From a checkpoint of a small transformer trained on Wikipedia: vocabulary 41698, LayerNorm before each block.
Each number is 128 + 24 x the weight over its row's rms, rounded and kept within 0 to 255. Layers, rows and columns count from 0. The size above them is the row's rms in percent of the matrix's.

# layer 5 MLP up, 2048x512, rms 0.171, rows 208-260, columns 192-255
size [ 98 104 108  93 109  95  95  95  91 100  98  99  98  99  96 104  93 111 103  99 100  90 103 101  97  99  99  95 109 104  94  93  96  95  95  95  95 103  97  93  98 100 107 100 114 105  94  96  99  98 102  98 134]
[[135 107 127 134 146 124 107 116 113 173 136 104 143 103 129 125  79 132 114 118 127 125 103 139 143 104 122 118 128 121 122 103 163  86 133 129 119 154 132 124 122 132  91 140 145  85 190 109 129 112 144  90 132 132 141  71 134 129  86 117 129 156 109 121]
 [136 132 171 143 145 101 161 132  81 136 112 137  93  98 156 169 176 158 154  69 115 138 127 139 122 137 149 161 116 117 119 159 142 167  93 108 169 141 124 117  79 130 125 124 148 132 126 146  65 145 140 148 140 136 111 141  90 155 151 139 154 133 148  98]
 [145 139 119 111 127 171 123  89 158 139 138  77 161 123 110 141 146 151 122 114 162 131 141 155 135 134 115 145 156  84 167 148 138 129 120 121 113 117 124 101 155 137 103 114 158 110 100 137 142 125 111 127 137 143 128 141 117  97 113 130 129 154 158 141]
 [159 159 107 154 154 136 152 167 145 116 118 138 168 127  92 121 105 159 130 121 103 114 144 132 114 124 161 143 135 110  90 116 125  97 167 156  66 141 113 110 161 141 122 124  92 118 121 103 129 123  85 109 132 169 135 108 133 135 124  97 109 165 119 124]
 [128 124 119 125 119 124 145 120 128 143 145 102  99 111 119 141 115 116 137  89 138 183 126 183 144 108 107 132 122 133 169 119  78 125 109 116 149 146 154 108 137 137 157 154 164 114 131 144 157 144 104 131 121 107  83 119  98 125 110 121 133 128 132  96]
 [119 151 128 101 142  62 136 150 146 113 132 135 133  97 121  99 154 112 125 125 116 182 118 143 159 102 129 163  86 111  72 149 105 116 119 149  97 143 131 128 116 150 127 133 129 100 106 114 126 135 147 120 139 121 159 139 150 145 132 105 148 107 117 125]
 [120 113 110 143 142 111 134 156 111 123 110 162 111 101 113  71  83 134 137 155 101 162  69 101 126 160 122 108 132 119 154 154 128 142 119 127 107 115  93 102 111 105 115 103 168 151 150  79 115 155  99 128 150 110 112 160 135 136 106 132 133 117 116 112]
 [141 129 128 115 129 122 185 164 106 166 150  91 107 122 113 139 103 101 123 144 122  92 162 130 118 134  83 140 156 119 145 140 100 134 158 145 161 122 101 131  80 179 123  95 132  99  91  93 109 103  93 185 150 117 121 134 120  90 149 141 132 132 140 118]
 [128 168 128 139 108 122 126  93 132 150 103 120 119 115 130 132 108 117  82 127 127 128 139 116 129 141 152 108 100 134 145 126 176 152  60 147 102 105 147 121  90 163 134 155 179 154 117  95 113 127 120 105 120 120 111 144 145 114 151  68 108 163 178 166]
 [130  95 100 132 131 125 156 140 184 163 123 119 131 130 119 122 133 116 174 145 139 133 106 132 166 119 145  79 104 126 113 171 135 138 132 123 110 148 169 171 170  87 136  93 152 104  91 109 122 115 127 141 131 121 131 129 140 173 158 157 105 146 160 120]
 [122 102 149 142 108 153 106 111 121 116 105  88 187  89 134 105  91 145 137 133 137 104 101 150 146 179 124 134 139 140 166 135 138  81 137 136 143 109 165  93 135  82 110 108 104 100 144 140 144 109 177  86 124 149 157 131 151 168  72 108 138 143 148 144]
 [192 157 152 101 108 116 128 117  96 104 139 150 146 137 127 126 144 108 126 123 118 128  72 167 146 133  93 111 151 127  86 162 155 134 103 180 135 131 174 116 133 112 132 176 122 106 138 156 118 115 121 105 137 127 153 147 120 171 144 152 132 140 175 128]
 [149 134 112 141 103 140 112 155 106 137 135 153 160 147 137 153 140 131 123 126 160 102 110 131 149  99 115 152 118 135 151 173 119 123 109  82  88 153 101 120 174 155 137 147 144  93 127 120 121 165 135 133 148 153 128 101 115 162 138  87 121  92  96 159]
 [155 127 146 156 134  92 145  94 112 144 158 160 127 128 108  85 118 112 109 130 124 154 118 110 173 130 160 151 139 118 114 145 100 112  88 105  81 190 116 165 104 139 130  83 111 155 157 114  98  88 135 136 130 140 103 171 147 120 111  97 129 114  81 117]
 [141  98 111 127 130 149 182 105  99 183 144 126 120 122 130 124 109 139 144  97 172 150 151 109 108 109 113 164  95 138 133 101 149 110 156 133 116 148 159  95 135  74 146 129  72 127 116  83 133 110 150 121 110 124 138 132 138 143 150 134 156 178 138 122]
 [142 115 127 154 149 164 101 106 106  98 161 129 111 104 134 152 121 109 127 113 118 123 138 142  94 124 101  90 136 123  94 158 102 110 159 117 149 140 133 127  69 131  92 140 149 127 111 154 176 116 158 131 144 139 124  99  93 112 144 107 153  65 123 151]
 [117 126 109 151 148 109  77 121  73 123 105 172 126 109  98 148 115 141 102 154 105 118 122 160 117  98 128 146 125 146 148  97 115 140 123 177 103 127 119 130 101 143 142 121 152  99 128 141 138 135 139 151 133 114 128 171 156 143 118 138 118 162 128 132]
 [142 110 112 148  96 132 128 186  96 101 134  84 151 108 130 125  88 127 105 161 112 139 140 109 128 155  93 101 106 166  77 172 145 135 141 112 145 145  90 152 130 128 126 131 147 109 143  83 126 130 124 158 119 154 110 109 134 160 129 146 120 125 130 134]
 [125  86 137 154 100 152 123 112 123 117 100 131 153 166 123 104 121 114 114 163 138  91 122 100 146 115 120 127 171 165 171 124 113 138  95 113 131 142  71 102 165 112 131 105 137 102 106 110 109 120 142 130 119 101 126 112 123 160  66 159 113 155 136  95]
 [166  83 117 137 121 129 111 130 118 147 151 139 138  88  76 126 153 106 110 109 165 106 113 119  84 123 108 120 109 138 135 172 146  93 128 124  91 143 123 145 122 129 123 104 141 129 110 121 114 118 134 133 156 125 152 143 157 173 143 157 123 131 114 167]
 [ 69 128  77 100 120 145  90  92 146 135  98 124 185 103 134 114 116 150 141 133 111 107 142 117 163 100 163 129 108 140 133 178 128 171 147 122 116 160 146 171 113  91 110  91 147  99  75 126 139 133 117 160 142 116 101 111 164 129 101 123 160 141 200 119]
 [165 147 153 179 122 123 114 118 161  85 147 116 113 160 161 145 126 104 169 118 130  84 168 156 144 144 112 166 107 154 170 120  48 167  94 114 121 113 128  87 128 143 153 142 107 131 139 112 136  89 103 114 110 117 110 143 123 136  97  47 121  83 109 106]
 [150 102 155 112  77 109 153 127 110 152 118 161 143 131 105 123 120 125 115  79 139 143 114 148 107 102 148 132 147 137 129 128 157 131 141 136 146 142  49 118  96  93 115 128 128 173 144 108 105 128 122 133 110 137  98 113 122 101  89 117  95 108 147 137]
 [ 99 103 138 143 129 102  91 135  75 106 131 141 112 102 119 127 116 145 183 113 103 113 140 134 180 137 176 155 166 177 174 146  99 135 104 135  98 125 100 148 104 102 129 129 109  91 139 155 117 150 125 130  49  93 124 116 141 172 143 103  93 142  78 115]
 [156 109 107 126 137 125 163 121 118 104 141  95 149 103 111 106 146 143 110  83 167 169 131 111 125 171 117 121 146 113 114 117 117 115 119 153 179 159 161 126 113 125 111 135 107 110  83 204  99 144 145 109 140 144 122  80 103 103  93 172 115 111 131 133]
 [135  86 143 165 150 118  89 126 143  66 104  99 109 140 109 140 133 135 119 133 102 138 130 127  93 165 130 165 128 177 133 147 129 125 128 124  78 151 121 126 137 100 104 142 145 139 125 114 110 102 156 115 103 155 105 122 127  99  53 106 115 138 114 136]
 [127 107 114  96 172 109  91 149 191 102 140  98 136 127 112  67 136 103 155  78 117  92  79 161 142 126 137 108 139 162 149 139 107 177 114 125 127 137 108 126 115 123 116 128 121  99 133 151 135 112 108 159 123 103 164 156 146 127 122 156 187 104 114 146]
 [ 97  62 184 141 127 129 132 139  97 145 132  96 115  83 137 170 123 122 129 110 101 170 154 112 100 111 131 166 139 152  99 131 130  99 133 126 132 111 117 101 117 136 192 214 118 149 144 127 110 137 115 148 123 156 123 128 128 133 110 118 146 125 117 115]
 [120 128 144  74  94 124 128 122 106 106  87 143 126 107 140 131 101 181 142 120 158 103 140 157 140  89 135 128 118  98 152 153 144 159 123 108 109 130 174 158 140 167 110 105 149 112 155 127 145 161 116 125 127 130 156 122  59 144 134 105 156 105 112 104]
 [158  99  99 126 103  80 125 136 175 151  97 112 115 129 161  77 150 158 140 114 103  92  60 156 167 127 141 116 118 100 143  85 135 139 117 120 163 157 143  54 122 134 142 163  74 157 155 177 114 107 114 135 205 163 150 152 152 152 113 137 136 173 117  99]
 [139 117 132 136 121  95 124 129 172 109 161 106 135 145 107 117  95 131 116 107 170 185 112 120 137 117 138 143 122 117 150 138 113  74 103  96 130 128 166 139  85 160 153 107 173 115 108  98  91 110 135 206 155 153 147 115  61  73 138 159 126 167 110 143]
 [144 166 154 130 155 118 109 146 119 161 122 146 136 144 118  83 151 120 150 168  79 167 153 149 144 144 100 125  84 140  89 120  96  84  98 111 102 131 111 101  88 102 117 125 141 151 146 179  94 123  94 139 153 120 108 115 125 118 119 131 134 116 166 120]
 [121  95 130 150 130 167 120 138 130 109 151  59 129  80  82  86 142  76 117 129 142  67 154 147 138 131 118 102 158 116 112 139 163 116 122 100 121 136 145 111 127 105 155  86 109 122 129 188 101  94 179 188 162 156 134 122 143 124 163 139 101 127  97 145]
 [104 133 128 157 147 122 147 126 131 144  97 115 155 100 112 166 172 160 107 142 106  97 132 126 132  99 116 200 133 106 116  94 163 117 128  83 159 138 146 107 165 101 121  97 151 172 118 124 132  93 118 113 105 123 127 114 148 141  91 124  79 117 142 114]
 [156 114 166 112 123 183 123 109 168 134  87  93 166  73 133 126 130 113 167 153 115  54 147 145 101 116 149 159 151 145 135 152 175 131 109 164 133 129 119 116 143 159 130  98 128 121 124 136 129 109 123 183 168 130 136 141 146  98 166 102 127 134 113 131]
 [128 106  70 108 108 113 114 127 147 106 133 108 116 109 120 135 144  96 116 146 112 146 134 139  99 141 138 116 115 119 102 129 158 154 145 112 129 148 131 132  98 135 148 140 140 163 122 150 158 135 121 130 131 143 124 156 143 122 100 109 119 158 126 144]
 [116 119 179 125 107 133 124 140 134 157 113 156  93 131 111 137 123 105 135 130 116 105 147 165 119 122 140 137 114 118 115 127 108  96 132 133 112 152 165  79 108 112 174 105 133 157  65 159  95 116 131  76 116 132  93 105 114 147 199 150 141 104 154 162]
 [ 94 127  56 105 109  72 184 123 176 155 170 158 123 124 112 161 116 124 100  71 129 131 141 121 138 148 126 125 125 134 152 154 112 129 126 110 113 116 154 120 139 115 153 115 110 165  83 136  57 129 121 131 115 135 122 115 143 134 163 121 118 113  89 104]
 [104 132 148 131 178 123 150 118 133 106 145 121 149 134 138 119 109 152 174 130 138 115 113 112 179 107 123 129 136 143 117 112  98 122 186 146 131 138 141  98 107 129 146 144 140 167 127 151 135 145 169 163 143 141 119 107 121  90 148 165 106 147 108 165]
 [148 116 157 113 137 135 142 151 120 146 139 101 157 150 144 133 121 111 101 103 129 108 115 177 112 162 147  97  79 123 104 109  73 112  95 116  95 104 100 151 105 143 132 146 119 112 177 105  91 122 126 145 164 177 131 118 114  86 141 143  83 118 124 125]
 [138 161 144 130 111 165 145 145 115 137 150 125 121 129 155 121 156 143 143 119 125  77 114 105 135 119 200 155 171 117 121 169  99 151 126  87 149 103 123  86 111 124 105 100 148 121  73  95  77 152 149  87 114 124 176 115 126 119 114 145 129 112 104 131]
 [102 101 165 125 118 142 137 111 129 139 164 142 147 189 141  93 105 115 113 126 151  85  99 151  97 134 126 116 130 161 109 161  66 110  94 136 155 110 127 141 127 139  84  65 175 123 158  86 121 126 127 137 129  98  96 146 127 124 164 115 160 108  84 118]
 [126 120 145 154 123 140 102 155 164 126 118 115 148 126  75  93 134 149 167 120  99 151 122 124  78 136  90 131 157 102 145 158 152 143 108 145 127 122 128 155 152 133 103  78 119 107  94 129 115 115 151 101 139 200 128 135 119 136  84 165  84 120 145 133]
 [132  86 104 130 126 112 113 157 185 103 147 173  94 141 111 109 133 133 156 132 135 131 104 168 115 150  95 158 123 108 133 134  56 103 121 153 109 123 139 134 126 136  82 145  71 146 151 130  94 144 115 149 136 163 191 111 128 171 167 143 171 158 124 165]
 [ 92 115 125  96 135 136 144 156 138 155 105 145 150 146 117 139 160 148 157 148 122 106 125 133 124 124 184  93  94 156 163  87  95 109 188 108  84 162  86 171 101 102 107 130 123 157 130 103 114 188 106 121 122 158 141 105 113 143 136 132 123 151 119 124]
 [159 152 152 124 118 130  93 146 131 107 140 159 120 101  86 157 113 128 116 144 151 107 156 133 124 119 115  92 102 139 122 141 116 138 152 122 148 143 124 130 176 142  89  83 123 109 167 134 131 139 151  66 103 107 115 112 136 120 152 133 141 117  98 125]
 [114 119 107 108 136  75 130 149 141 133 139 160 141 118  94 132 140  96 157 107 116 125 147 120  99 147 130 120 141 125 131 103  98 131  73 136 142 111  97 103 125 126 143 143 144 156 109 110  90  94 136  94 132 143  84 182 110 138 156  54 141 129 111  81]
 [147 106 128 105 146 145 125 146 103  69 141 169 100 155  98 153 115 122 110 117  80 109 144 126 126 162  99 111  90 115 137  96 130 111  60 151 159 155  93 132 102 118 109 114 126 112 103  91  80 119 135 171  96 116 122 121 146 140 112  87 168 134 114 132]
 [161 109 146 156  93  92 139 146 135 106 132  87 128  76 140 147 178 116 161 122 164 148  88  92 157 134 116 103 108 157 110 104 106 154 159 127 146 130 113 114 138 110 149 152 128  92 152 146 116 143 106 125  99 142 180 115 120 129 161 112 127 121 106 124]
 [118 124 132 112 141 117 116 134 116 181 136  87 145 130 163 140 113 134  95  98 145 134 120 119 107 112 138 160 117 108  80 128 152  92 109 105 122 129 135 120  95 128 144 111 136 134  93 113  83 160 141  90  83 107 146 159 155 149 143  85 157 142 134 120]
 [137 133 128 129 116 128 112 134 134 101 121 108 175 123 157 128 101 145 132 130 158 111 144 176 127 110 100 104  81 104  79  89  90 108 128 121  92 157 145 126 131 142 135 114 151 120  84 116 119 154 105 165 152 117 120 109 157 130 133 123 115 121 172 137]
 [105 140 172 116 162 108 134 121 181 127 133 122 162 110 129 119 125 126  98  98 136 124 133 122  56 112 114 123 162 113 106  84 122 139 163  98 155 135 135 146 122 100 108 158 129 160 126  92 145  94 119 137  98 137 135 118 165 142 145 139  97 160 173 138]
 [140 125 101 180  95  83 109  76  94 126 120 162 119 164 148 139  98 120 113 160 188 114  88 137 135 159 162  87 142 114 151 142 109 148 158 107  84 131 113  97 143 128  96 102 133 159 129 138  98 141 141 157 147 107  90 138 120 144 156 119 163 147 137 136]]
# layer 5 MLP down (transposed), 2048x512, rms 0.0446, rows 208-259, columns 192-255
size [103  97 106  86 111  93  94  91  87 105  96 101  94 102  91 109  90 114  98 107 103  89 103  96  93 102  93  92 113 108  92  89  95  94  88  95  94  98  97  97 104  91 110  94 121 107  90  92  97  95 103  93]
[[124 157 103 157 119 106 135 146 116 145 125 135 136 139 136 165 110 146 138 130 157 131 161 163 128 138  91 175 130 166 185 142 114 139 122 183 115 138 146 121 155 109 118 113  89 134 148 113 128 122 133 151 154 120 166 103  99 126 145 143 138 116 145  96]
 [165 165 130 140 180 130 150 117 109 149 121  77  97 113 122 123 141 143  99 179 158 171 134 141 115  97 124 123 115 116 132 154 113 143 132 155 126 109 150 116 145 123 127 125 113  95 133 144  85 101 159 108 166 136 121 121 137 151 160 143 100 110 145  96]
 [129 138 126 104 128 112 129  84 119 175 160  93 133 140 131 117 124 140 152 129 144 157  92 106  96 131 136 130 150 123 175 152 128 182 135 147 114 127  84 147 125 118 116  94 143 147 170 152  89 126 109 145 115  84 134 140 118 117 120 154  97 135 129 107]
 [124 124 147 207  86 112 128 139  88 176 135 126 140 180 116 135 112 160 126 103 133 147 123 121 144 121 133  94  81 137 126 156  95 170 136  69 139 133 135 168  99 125 146 111 197 178  95 148 129 109 137  96 113  89 156 133 128 147 165 147 155 122 129 163]
 [ 93 110  95 143  92 121 142 166 100 144 149 148 105 134 128 156 107 137  82  88 145 155 141 151 138 135 195 115  98 123 148 158 105 137 170 163 111  91 134 150 112 142  96 143 188 158 105  98 108 182  85 113 124 108 144 129 140 140 123 109 118 117 101 128]
 [ 70 125 139 144 115 122 152 162 148 135 144 106 127 167 152 165 147 162 129 178  92 154 124 164 123 111 134 138 150 145 106  82 148 155 134  98 115 103 107  94 136 136 162 109 135 167 131 118 119 115  99 132 134  94 149 146  85 111 135 147 159 125 134 123]
 [152 145 108 163 158 105 158 113 102 176 116 146 149 137 125 117 154 138 157 161 166 124 154 121 148 145 104 174 148 118 147 153 154 204 141 127  84 159 102 138 100 156 135 165  98 151 135 167  81 136 113 132 127 125 154  90 114 133 147 109 148  97 162 134]
 [137 142 126  84 150 184 115 128 109 151 115 135 136 114 172  94 135 156  89 149 152 112 125 112 114 158 191 129 110 124 142  81 139 149 131 152 133  97 119 138 170 136 134 169  99 131  82 152 108 143 150 142 120 149  95 112 111 103 160 152 145 145 129 122]
 [106 129 164 132 139 153 116 160 163 154 147  90 121 116 137 132  98 127 105 128 132  97  76  98 155 121 117  86 130 132 130 146 159 144 164 119 114 125 135  75 102 118 143 111 140 125 130 129 179 135  91 126 169 131 118 178 101 126  77 166 122 108 160 116]
 [ 98 108  73 155 123 133 126 115 119 110 149 115 152 126 121 166  96 100  53 126 146 163 148 113  90 165 151 126 119 159 150 150 109 128 168 112  95 148 133 126 140 113 112 141 124 101 164 172 139 137 141 102 121 147  93 170 153 119  93 122 157 185 171  94]
 [138 134 124 162 144 147  97 118 138  90  94 128 130 121  82 142  53 101 130 141 104 139 119 157 134 143 120 128  81  96 116 109 108 159 117 138 113 124 138 105 163 159 154 105 109 177 154 122 136 136 108 155 131  91 107 164 117 128 108 101 165 133 119 123]
 [116 156 107 183 132 117 153 135 140 180 131  87  99 116 127 156 127 124 118 186 145 135 121 156 133 107  92 131 103 127 135 132 105 103 119 134 173 127 133  93  94 187 132 136 178 132 125 122 128  86 149 173 122 171 101 183 106 131 107 112 108  98 130  92]
 [156 164 158 125 130 108 107 120 124  78  83 118 122 105 113 123 127 139 117 133 152 161 121 121 110 154 126 125 121 121 134 112 117 151 164 124 124 146  96  96  96 128 140 108 106 144 169 115 121 124 136 107 105 148 118 105 107 128 121 152 154 154 156 118]
 [132 148 171 143 114 124  76 119 159 168 126 114 147 162 112 113 135 143 115 167 143 129 128 109 133 132 150 109 163 136 139 139 141 111 122 126 117 156 141 157 119 155 111 144 172 146 136  87 125 118  87 108 156 147 140 172 102 122 152 108 142 135 154 148]
 [124 157 103 123  80 160 169 109 126 131 130 117 108 115 156 153 111 176  69 106 165 133 115 145  91  79 145 133 162 136 170  85 165  71 117 155 146 122 146  96 140 138 111 138 161 122 180 109 116 136  63 138 140 158 134 181 129 196 149 104 114 127 142 197]
 [153 127 143 119 163 159 143 119  86 109 130 134 135 108  95  91 130  90 161 101 120 147 106 135 103 122 179 118 101 146 144 137  64 112 133 152 149 146 156 125  86 116 114 116 129  90 140  92  73 121 108 119 121 156 136  90 166 155 105 139 129  75 126 143]
 [128  95 163 161 124 116 152 104 160 133 172 123  87  94 133 124 159 103 143 121 145 150 119  67 118 112 135 128 157 140  97 145 123 118 118  95 111 143 123 119 145 124  77 140 114 145 107 112 126  86 124 153 120  90 134 107 156 132 161 163 119 110 150 117]
 [ 87  84 142 120 162 158 123 140 169 128 137 160 120 107 157 164 120 161 111 114  85 139 147 103 138 163 141 128 132 142 159  74 138 133 109 109 113 112  84 115 161 101  98 186 142 151 139 140  99 151 110  97  98 127 153 126 102 145 128 156 108 157 132 148]
 [155 114 142 157 126 109 114 141 128 146 131 148 144 123 125 141 141 161 119 155  79 116  78 164  93 158 131 118 101 123 146 113 179 111  86 145 157  74 120 138 140 120 104 127 149 139 129 145 120  79 116 118 135 108 144 106 147  89 169 110  83 115 120 135]
 [130 107 148 127 150  92 147  77 135 165 126 149 102 119 129 143 150 156 161 148 132 175 114  76 136 134 116 161 136 124 127 129 144  68 102 111 123 152 134 121 100 138 152 159 102 113 153 143 190 103 133 137  77 132  88 164 154 158 185 116 134 116 132  99]
 [143 127 108 119 118 117 166  97 157 145 139 184 158 133 137 130 122 122  97  68 117 117  86 114 150 138  98 129 147 114 107 104 158 139  91 108 133  87 125 156 114 119 116 163 160 114  98 156 153 164 139 105 154 140 120 134 108 128 107 125 131  75 168 140]
 [142  90 123 167 113 106 121 156 106 158 110  83 159 138 125 124  93 125 128 162 103 155 113  91 125 108 184 103 106 154 108 156 156  93 131 133 114 151 133 133 109 122 144 117 153 153 106 167 105 151 148 100  73 141 153  95 125  87 159  96 113 136 113 185]
 [134 162 165 112 120 144  82 171 135 115 166 125 103 112 143 115 104 155 173 136 134 132 141 136 113 135 130 130 110 146 174 135 140 139  97  96 169  82 147 168 131 206 148 131 118 124 122  99 113  95 195 129  95 137 128 107  99 104 131 140 160 132 111 150]
 [146 114  90 120 114  96 156 124 117 115 105 112  90 120 127 134 152 104 106 140 125 135 144 139  91 123 160  91 135  92 111 174 128 151 152 101 156 104 144 149 113 127 121 148 114 131 128 129 136 114 135 120 175 107 119 109 104  84 139 126 124 136 136  98]
 [ 86 151 120  82 104 144 133 122  69 118 164 138 129 164 135 122 131 127 131 162 115 102 173 168 106 126 153 130  78 137  91 140 130 149 168 117 100 113  99 118  69 127 109 125 150 111  79  83 116 129  84 137 121 126 122 125 152 115 163 111 106 166  96 106]
 [104 138 121 140 104 142 147 116 151 135 128 119  73 125 131 138 142 146 134 110 105 115 117 181 163 122 160 104 110 132 104 143  99 162 143  99  93 143 160 104 165 121 144 126 160 149 101 139 133 134 129 135  85 117 107 107 125 145 141 111 126 132 161 131]
 [108 122 113 121 117 131 134 145 123 137 162 154 145 156 160 141 118  84  89 133 102 150 104 117 158 136 109  90 160 114 153 156 135 106 134 131 124 138  98 129 104 104 128 105 127 143 136 147 155 114 149 125 116 119 134 149 143 100 142  83  89 132 162 135]
 [110 132 137 138 144 126 106 161 111 135 155 146 115 124  96 101 116 108 126 121  97  93 137 122 120 158 130  98 120 141 165 137 150 136 135 134 124 128  41 137 123 180 114 143 132  83 165 128 109 148 130 150 120 104 119 115 138 122 123 173 121 131 116 153]
 [155  89 120 116 133 119 172 131 139 172 169 106 147 135 151 153 100 111 100 100 131 120 164 160 129  97 116 133 147 142 120 142 102 154  92 175  94 122 148 172 127 114 120 140 121 114 143 125 131 127 114 120 101 147 125 138 124  93 157 149  89 153 146 107]
 [146 129 135 101 150 140  98 132 159 123 106 130 140 139 113  75 165 122 152 128  78 107 108 127 158  67 133 121 113 163 101 131 134 121 166 126 126 160 124 125  90 146 145 148 120 137  92 142  89 168 136 118 150 138 132 109 154 181 153 101 121 122 150 140]
 [111 155 119 162 152 108 141 129 131 133 133 128 110 126 117  84 143 125 116 115  92 147 117 163 134 136 127 116 152 142 136 182 109 154 125 101 144 119 122 145 136 126 113 109 113 160 134 106 104 134 112 119 133 110 112 118 138 113 166 106 147 114 148  99]
 [139 150 110  89 134 165 145 149 120 153 114 139 154 117 136 120 143 130 165 123 144 137 102 110 147 172  91 112 143 155 143 160 137 136 122  98 166 153 106 113 111 158 145 128 135 120 151 115 102 134 127 156 159 102 118 131  90 162 117 144  91 145 132 102]
 [157 124 107 119 125 138 134 122 128 108 138 148 137 156 133 133 121 124 108 119 121 211 175 102 145 151 137 141 156  85 141 127 113 111 178 139 112 173 174 141 116 108 145  98 113 102 141 130 123 138  83 135 120 105 183 120 130 153  99 125 149 153 134 136]
 [128 125 125 131 120 127 138 118 133  92 123 116 114 150 120 107 114 124 121 156 137 140 101 106  99 117 133 114 158 134 125 116 140 143 142 160 139 162 163 138 147  89 106 141 113 117 133 134 175 138 136 128 110 126 132  84 128 121 147 120 151 130 135 150]
 [106 119 148 105 157 130 162 112 114 143 129  83 124 135 126 140 136 114  72 121 108 109 149 107  91 136 171 100 101 196 128 144 117 108  90 139 143 117 144 108 155 139 103 119 124 152 122 135  89 134 115 130 158  62 130 154 137 123  86 139 135  83 118 114]
 [160 108 149 130 121 134 156 138  98 144  87 144 140 129 141 120 138 151 116 158 134 141 143 157 162  79 136 131 129 131 124 119 158 123 139  92 130 111 196 149 151 162 105 147 149  80 156 121 107 112  98 122 110 114 108  91 121  84 109 149  83 111 175  90]
 [150  84 101 109 133 129 152 114  82 140 110 129 116 110 130 103 122 145 140 155 158 107 155 159  86 125 158 147 112 110 126 167 155  81 160 136 175 120 115  98 129  83 131  82  99 104 117 166 144 153 132 175 143 140 154 134 113 116 117  93 134 185 116 182]
 [ 99 100 151 121 119 104 147 135 153 128 104 115  98 137 138 134 174 123 149 148 139 163 177 131 108 102 144 102 151 154  78 132 158 158 138 118 109  94  94  86 143 153 118 132 145 140 159 166 103 141 129 106 149 111 137 145 152 138  72 119  97 144 107 126]
 [122 132 177  93 152 115 133 103 113 162 110 105 116 125 114 144 137 101 131 131 112 142 150 116 169 107 153 112 143 110 132 121 151  88 117 114 142 156  88 120  96  77 154 126 125 170 147 122 200 116  91 131 110 109 149  81 105  86 119 118 145  72 102 151]
 [ 95 155 130 140 128  94 150 128 129 153 125  96 137 129 170  90 143 119 115 123 175 103 116  96 115  89 105 120 116 107 104 170 176  75 140 156 143 122 104  97 118 168  58 138 143 104 152 103 117 157 113 116  99 109 146 176 125 114 124 179 117 136 139 118]
 [128 131 120 141 183 129 134 107 128 122 132 165 103  89  84 104 100 153 108  80 127 111  88 174 157 111 125 123 107 121 103 123 147 184  89 132 104 113 157 138  99 156 175 150 129 115 179 102 143 118 110 109 119 101  99 125 161 126 110 129 149 124 109 122]
 [100 107 109 128 139 170 155  99 135 111 141 106 146 157 164 120 145  95 117 115 102 118 130 144 121  99 143 104 150 172 119 137 134 113 101 138 129 139 172  69 136 127 120 139 101 102 115 125 145 140 151 187 103 108  93 155 168 130 179 140 110 132 153 159]
 [137  93  82  89 107 117 149 138 104 120 114 101 148 116 184 165 145 122 149 116 129 137 169 134 115 166  81 154 108  71 141 132  92 119 120 165  90 117 139 117 134 127 124 136 146 104 141 174 128 129 107 155 118 140  88  90 142 139 122 147  96 156 144 165]
 [116 131 146 128 123 129 146 124 125  92 157 148 156 159 120 124  96 140 181 152 130 154 150  69 192 104 117 124 170 137  66 163 104 160 153 156 137 119 154  91 132 150 129 159 124 133 129 117 115  83 130 138 115 141  95 100 155  77 124 137 118 124 158 116]
 [145 106 155 124 102 156 117 134  91  98 145 151  79 153 109  99 138 155  91 144 127 140 160 121 128  96 138 118 129 147 125 104 147 113 122 118 158  93 112 116 154 107  92 141 116 146  95 150 114 138 135 105 160  90 156 155 109 118 114 125 122 146 138  96]
 [ 74  99  90  95 150 121 123 141 108 136 164 131 122 108  84 130 111 122 110  92 124 123 139 133 116 126 100  99 143 127 122 105 131 148  59 128 126 142  93 120 140 124 134 171 141 130  91 126 151 106 104  69 108 110 106  95 154 175 107 142 142 128 164 120]
 [165 132 140 119 118 106  75 108 151 132 168 141 123  87 106 136 145 134 133 104  82 173 111  95  94 150 142  92 116 129 114 149 122 131  88 129 138  88 147 173 112 112 112 137  35 164 129 168 158 108 112 147 123 132  80 102 130 114 118 158 140  98 114 142]
 [147 121  67  59 136 124 150 139  91 115 124 113 119 135 101 106 123 140 150 143 147 167 163  98 117 107 122 127  60  90  98 148 130 122 113 165 113 149 117 112  74 154 156 129 123 114  73 131 195 126  64  83  93 110 154  79  97 124 118 114 176 145  97 137]
 [110 144 105 117 146 140  72 105 146 155 128 120 145 155 104 144 109 149 103 129 122  97 138 103 184 133 127 170 116 161  79 114  73 115 145 122 100 137 122 124 141 128 167 124 148 154 139 154 127 149 127 104 123 115 118 142 152 105 127 125 122 122 106  99]
 [136 111 154 134 118 124 150 148 100 130 165 106 128 149 105 120 151 103 171 101 135  93 148 112 145 153 126 132 119 140 142 133 111 141 120 129 125 137 149 141 113 140 174 164 166 101 130 111 160 120  70 111 131  87 114  96 137 140 134 120 121 135 110 112]
 [100  79 124 143  58 109 141 126 157 206 121 120 141 146 128  93 124 114 105 152 109 166 125 123 137 139 133 161  99 110 168 104 117 118 108 115 142 123 137  83  99 128 112 149 105 136 106 128 139 115 120 128 148 123 159 102 148 108 133 132 119 111 115  80]
 [114 164 129 131  98 152 132 117 123 147 128 135  92 132 127 119 135 104 165  85 121 117 145 144 149 160  90 179 160 135 125  89 105  91 130 102 140 103  87 170 144 126 120 146 147 144 127 121 135 114 111 118 148 102 143  73 124 150 146 164 126 130 136 122]]